Weights of a small transformer language model.
Size: width 512, 6 heads of 64, MLP 2048 GELU, vocabulary 10931, 28.8M parameters.
Each number is 128 + 24 x the weight over the matrix's rms, rounded and kept within 0 to 255. Layers, rows and columns count from 0. Numbers have three digits each.

# layer 3 MLP down, 512x2048, rms 0.041, rows 443-493, columns 1024-1151
169078144122126127130125141122128120130104148167125129108113108146117117151138120146108129102117092158124118126091117116141132102125094093155118102104125141155090186113147134124098107121125113109115129179132119126130136150120162142103147138152115122119140064123140120120077117128128111124108128127082171119148117096125168143102181146105122081141159138104084138127141116120078159143105
129147088094159120107111112139125137124146086184104105126188107094142140113123162131141119098113128122091113150100141113095158159128130119137105153101152141159136100157152094119145110124157140157118131131143112133133135127139126126148143143129075146130089099101127078114123123141119164126115139097098133147133190137124149172135110155096137161171164123115174095150102118179120118130137
095104138111145078136157133109134122107120126158175119152168138133087156125128148132130140127115103098105102089095102135119122075117126077131119123148111127103142127149130141147096127075113146091138128208133143165125149128144103146110102126136092140116168126101092165135150114151089158166112146126152150119115152124140097139126154045138089102117147115141111154138133088145113149131175
167123112081130099150123158146130147154137133098118115145153102175131069138148111146133090136130117109152115128137128146163107133167117095122077142130119144101126156121136090094099143121128145141126107138079100140126154096110159123118159139182145134147145107124135099147116124136148162115143094123147110186132167105173121143167146157113170109139156144113113117101126107093150122108149
139130138137129126103119159096165145137093126122136116160124116130106090121123107129120132148123119125141116149150124157136153125107108133163107114146180118143121176140146127152124118137114113111105079102069099170139114147107112133153122142160141145132122087099166147109134129145103099123120130108119158103127128117110113101140128156131108117141118153120140160148134123099123092120159
147105123126105076104118124137091167151092150116130118131099131123114106133114137125132140073160123140160156146131149122121131122072118134127174132141109098117131144138086145128156118115114129121138070106139134112138168142168087140138172185094149151157142102160099086148124110141119105088134143137155136113124140096132108144139164151127150153148136161148096136142148062139169115163096
128134142108138161142142113167087145128149124086100144176138163106101119124140062129134101143088114153126135106118128142104105155134109129130149118175134158086133104138125135141099153137143098140148094093123106127140149090111110151134138099120156149118126090136132109114131117117108146123116132112106153129077131122122149151071114074184115119084106125110125129130135157126160159139125
140116089107138116151130130113112129123077157110154150141138124136079134126164134129118130135118127107139087161132139164120120131097086122123092122128154132128142142128128123113130138107086111119168151123113123166118141100150127105122139199126142101136139108157118126166142108120114158111126113115162149114093113155106127120145102091132135101129156118174137092128149101107147091111131
127113128156136104115114119096157140159089127141156157100103118147132125132124166128146108117159112132116124117162136177132155112129129181122159123085070139137129113144165120100159147055132152131150105123160149145088141070110120112140074118121109119159092111134141149074100067121127102147099163134156119147142158136154104141117112103131139085123162066169141125159130105114127149111145
145150154093120118132131127153153112135161090106173090108079158127145128117091144128092152138167107106118126110115161162113091079170099144161106120100101084108119153129126147108132136145104129127139148106140166133117103121145154152137174149140154174111100101132130130118127120115154131090145117152132164121124136107114099097116158181106130156142156117144125104113165122121109156149123
126143116129118142107140137146083111102141167052146137182133120135136114090066144141116159186094136135145156128097156149109144100130190119118179140109156102127083135126121139149122126092093145122107140116128111098123117094174095157091119119131127124101102129137131144164135099098123173155092127116180143088141145123127120119132104228149111133110116144162127174159077130147088092095133
140130134171119108132080154127160118112137068147107132158174141125092140080118086183128115152125134117132106119105138146120163136128112093145094110142106138122118116111134143142130119120093109172129125136122090167115161138148135128169129118132125132071154131163151133158124086141125138130149162116157134130138094184130130096151115140125115151136118113157066137162161176106092125130151
140106146138174112117104153132143120144107095164103099124111112111132151136116100140164153113129121144129129136198171112120125111135132116123112108110109117138110107111137123114108103092141120122129164114136152126149136128098137108108114108132162160154132134128123100106166137096125099115146135114139150128142116113125171130123148159154180151133164150085142126170128137170163173134107
126149104206132080139123152134100131128191136154102133126117128110136106082125130078109154142132108143098162139133128136159142145132112142120147141099106124103168147108119109135071111152136112150152155149148122142130165156146120154076136147146116172101129130139087132130155134098133106125102129072142152097162121138114112104155162114119136113102130156097137153161101144143133139137171
129096113110115147117100151137134134139106125096151124124125137132110113099081158136129134107116102149164118179117131118152124147125147180133111117092107118102106135117105132091143129117112119127132166119164086131157139144128124142108090119135159159109107114143112117179157135106110108138149091127151117153152126121125110123126145184132128143115121131123142182116120101167144101130137
109127084172129145135137150136114113148141145134144129116087158106143092127117114153116133166126122090156121140105143121183198129154149141129144147125103150125130123114118083110172180115127126117149114137120134146161158163110089124152139098144110154173125171094102123098106136119114162109099097095150094101134089090138091126146123084138132103123152146156140172098117138117120117119109
150138152157103105136142146102120131159169090112127139148148146167102138125176166112108136077127102164110126147121149130130160118161078120152172149160046154161124151121160113076137132117110156147106141140128126143143143163119135111093117128122117149104165123163136150127116126087137082152100095136169155170154133137106119141113113145163117142134153120117113141133107139120141161167117
137124116104144078115146135098088098130114154185103136132104127132138133126161137154104118122054138153103166134123108136121141095142129097109101132130125141090130132099109119150144132120129117137152114125126126129095115134150139154118175096140095115177154161144128146118117115144099133137147111104136139117124164126101098160128115144164115118120077089129158165150167107097187120120124
118102142144095133146126115153076130123135140178117109101108138116179129157119111106133166165128162135116106145085110178145064180150124120130139138118153089081142156113168108119161110156151127110150182136111101156112119144155142131141096111139143129136117113069102153161138106125131124112109132147128093117134118143100106129138111127139143127145110151113125154095141134078155103078107
112145142123167179123145138137086142118102140150150132120127132145118124123073137108152140156140161135124131158135124129107120119151127146104086119147142155102117113133130104133124124135123149142118063114140131131136141156102122132148142114127136098101150108167137120112113108171126128124124157146136101103085125154100147106106145137139104156132084135153138116148090159133122106110117
138138124120092122136117153146108161139093137108128136111158115112168198139128126123096164151106068135092166173083114120123136093114160126140109127143174105080109136158136126143091154113153129133099143110148107151159116109170109136114186182127175145158138135167091119112144117130111133137104117094090090148115142147113115161092147151123136140147183161110133096096113055109124084149157
161113146101134118118172131100123122176166109112144159130101102169132147150143109130173139171127145138109135076116114122073133106105123086122190109135115076122125107142126145143135138151154139151154162147110203106132156061169115112111159147133091128121159116118121111105129118135135162143153116140124148155059217120162148112146150112130156104102084160119097069167151146119138109163110
130148121171151173125122132174144166133134140162143154140135114118116128130158114151139148142160150106115073132152074121160107113135104137132137160105165107078153110106121128108124119061162108119129111090151132180161134120078141178143131139141094127137135132116142129114112137157127129125128149141140100151128201120123151114166122135106118109148170136140119097124116149110134127136060
117119135165115149153140129134124111126125106105133145118099137101122123117119127105101132159105113139131131115159108143151121125124132151151135151142071144150123146160105123138169106154134112139147107107158111102127094160164173146127075133113141165089130158102112133156168144119177147153144110107109123112145167104130165134127143118146132099126128156146114159176133122125123158125136
119122126126155129108114143090108124118148157101138156128099131111110124128137142092127138084173142089112161120103131146123123115131127116134128077147125144126136129136125114109109121139127143152118133128110129102140127097120101122127118142128126145139099147146105123167161137102149151137136146140121111174161080131116126104121120081131098166112119092126130135137134161158124117125152
118098139137141154127162123129076103138116117145139101152128098133133124144151101117113178133101137084141118144137150086151142148100164118140120138112144176119138127162068155109112115150130118158174136146127113135140145155126150129116105166129148129116126143120139120144163137177187097176122135156053124122149085168148161108144138101165127091132170133125104159132130128138144123085130
156150146104127160140132109168144150148156157120081132128183102152098167151169148142105144091145122118152067129119139137119132141133128122150160148121141081132133093118145143114175089136151106130075100141134152118136147144121103152168122154132086122120123182163145162148141096127140180097137118140134160111147120160088086145085133175092141201131120141101106100083141112121134127145098
161120147127144140141117144126143137089136135108151102153140112117120150150167105160085138125097134054146147139086126111167108113130098116099135150091104151138159137137156092126113127096104141176082143103104114112123111135096150142084115120128157150152100144152136126103130139131142108116111119140111154127152116129131149131182131107139091126130097151108109106168130140133130119127146
101134127133140139145133120123118082138142120109079088132117099101106123140118111135154134123128052133103142152120123168115112157117151165141187122126140133100110112142084118141068166111144151123144106173094076147079129115143114132109115126133121130140140179124135077089105142174122089119145101090109181089113063088133140109090137148150091130138161130175121119089109104155102126130132
102168063100092127131126158101129117134109175119088125155119098123178129120205127109135103139148123134108143127135138099136121134109172151132131163132157121112135155132146120182107098137165126118173095124103079133088121155108130125108104106133118214119151094156122144132162098111109100131135155126126139100144139173139118081159120159115129119118162127132139140082110124145153127134128
117131103169125083158099156121133104098143138150102135140127111115147130130177112139113101123170162085103137151127136105168136094150153083141100121148109156161099114113163107148089126160165133135145132117168077134151125141095119086157144108140112126126131162127122142146114123110120127097131128123110098133139106107116116141134129121116153131145149121139140115132116174148114107147147
093149102147098160107158156152130135123078120122129175106152169118127122123118118127136086139125091124135110139135155110128088176131089168136132106102115184132176125107115091158115119118117111116127180152114136153134123129141100168142115139125114158138114117114127093122113125144122103146131164164129131152110144149125145097109119148132140134114144119127128143168129119108144106138140
129105091135130151144144132134099125145141115145102155148161171159174175137209125115089107086145128131140139105122111073099074085128142162138108120113098114137118146109116142153089110125142126160161110084185071089157127130092156109091151130161121159129101211127102146091131125156111143098133129139147145081126139110165142131071113102138112115118130095115147135121143115079102108174099
119143144090106129179166163115088120131087183148159137101116144149114154118140120088155102113144184154114121144093141120085130098151119100123126144146122133142126149101142088140145106118143117145122141173147151159135146075102135107108149130113159121181104155160136123139129150147112137106078152148122093118095155105127139137153107145136114114169152132174089141148164069190113119122133
112137129164138086159113140122137155123175159137143111127137157193137108137089127121160135092097095097147135100093173130126130131134179104122108160097148103098106106124132127135110106130131154090102120146146137107098129129147111105139179150147134150104162089140112190133143160103121133124125110096145102088123118143139135151112108145130141155104115106125136131174131172144121115134140
076116077165108110141143110206125108105105148147144166123118131112153175124163114146165082128100190109117119120142114131139101146148133162134116148118136063157114140107113159128148140107140156118168117119146107100114044152152110155105092127114110153156159135132185165097191120141092094121135113142139136151147133131118103135090146161121119148090122078150113129138089111109142071132143
117128142136151128119123108142113135135133126170127125112177102132117162144171132064135145093131078128146099095139153132112118096102114117093185104132169116154110115125113151106100080171083139107107196176169130115118112109152131187103134130102143108107220168111096143171102177132111128153134095129110108169136147109105181141121186123132120150095109128119124172166125153113105126113144
120176113123083127155151132094130147142130130130154078105114150151134123154155139134114139117142118202138140078123116148114127110111122077105127163162131141130127123159129144137129111146092143126153172081137170098192104117139106135153197135172138074106146122148127133139162128113127099145096156096108161152099107135151087096087132129107121138092149168108108101155170158137136102124146
126142169125132154111126081117070141136126105149112142113112142124115164127169111092152106129121140130139130130102116102152085139153117162103103106112174144186106122109120116096128145137090113121139143110165122136127159103135146114153151107169156142113151101147144153104160164139108125192121133147140110124109089140159079125113165109104133111162155147084156135104073112095136124113134
112130137137135134104114162110090140136099137137134125158123154119118115101147126137114133105128112108132120162105134144134155138136132114141126162132109122171108147156126181118146120141123153106134111141172120124146172153159169168176117120114196143097120167114085143104114104141140129157090111110122081144126076118121086139103110146113130155148144156124151135112111104114133128149099
074125101128089100103150100084110123121135126187177103128105087119134107073140106147108113131120088140153146116145149159157105143150106152132075128166081151097106133122192160145104052138110169149103111090095086125125082085110142152087108151151110142126059111149110073131143116149142151157134117122107140057103106120107142156146107060117107170157137117139159112152136145104118142121123
125111111100111135129120104098174116122086163110097138097140119096082119135096161099090107161163113120110144111101135105149098156153163127185125124112095077129126127126098088181077099176139141088161129152109119131098139169087202135103129147102148109156131161120092149106134129088147169094149100127142089120116177133099140107110168141145144147127134148104118172142145138139110132132124
108128117114097133138117084122127084118112151101156092088092168101178147127128147118151108124108147157143147161108135123137191140123126151134118128137136171102100100087132142171125154099131152119128115158106089147189144094153154119110110147118140181157147163120137119086087157109116100140152099111132135129134125151089137089137112147158144076131111157125095106115109132124134114122124
170137158116136116153148152110142165108079129140126132129116148151138121086094112149125153154113130129128137124138142106121076091160068120133121147140168118113158109121082157100102128125131109108121092111146120157110172117121129135165115175143118126140109112139097094161113116103135151091141177121176147140140130166130125171148147166129134106112074143134134091125117113160162121088133
143151100126074135152146128187122126169126103174130089100105115129107143145147100131132165107140157147106185109126100099145130100127203103123148121154159136150155091109140130118119132139060096119155104118102165104113137167094069158168132109136146112159172114115112128120115135102139136097090164125141117094120155145114105147137096131091120129167136150113127119101140125143113138088131
144114166126121135136165123118142137144133130142158097141115141130162162111185121149107070113116131116119127153129170120147091114150168093185122077120123116173144141127116182083109061128146137131085154131116108127127146109124133117144121126104134124130147126114146109108125109094158125131133104114149181133146113166128114124139112128125086162146128128126131190121114106096167116164164
135125144097112153160176149099135082108194117110139121103158134135114095131107130133102136164079138131087104167126075099142093098155104128125107133138099137161102135143137096119121107133097149127124152139128125136109148101145129161135077156108171123142124178125142182104137144141151147163109148153079167130166092124094141119089183164149122132082141125133115119080143091163125150105143
091125141111106121098138141104090106160163149147162156144113063124145166134135122149150091150117123142129135123129142121139107146105154101127086133159110121125118134158140116175134112111146170133138156139087114110138092088133175130133144070115111125142188153126122154115152142111145121131141129176134092076113114169160124113157116176135146148092132139101115104132156102140156118112104
118128076106128116137143138117076112136126097134115097142192101094145149111118115126138121156147192104053141058049122094168118175127161117133123136154162155101111115085155149140131134147109166159115121151133150146097121147088134136102176127165148123166162144120170121093116175128128129131072090144104112146126156139130128129122156095137134126113089142113142144148118111115147145114061
195126148142149108172103117124160130094129129082126093117173110138129127152202142149083109154098137110118137132150132147141125106119118126133103133159141105119160128121099147163117102134113162140141118148134112112156121123130175170143126122072103126119130166138156127133124113147138140121119117094132167105095108078117096069154120143116067136131119155096119106120183122127128140142131
117136085139154075116122139082134132090122140169147141125138143161066128108097115156163145123143106165138173129102162149127130170160149140175143139090151148145164117121133103141117133084103102095092165111080154145144137110162152099166124122117126082111150082114162140096100141136109144089148138164158127117103134170153158116103136097117119128157163124133129134106124112122076104134140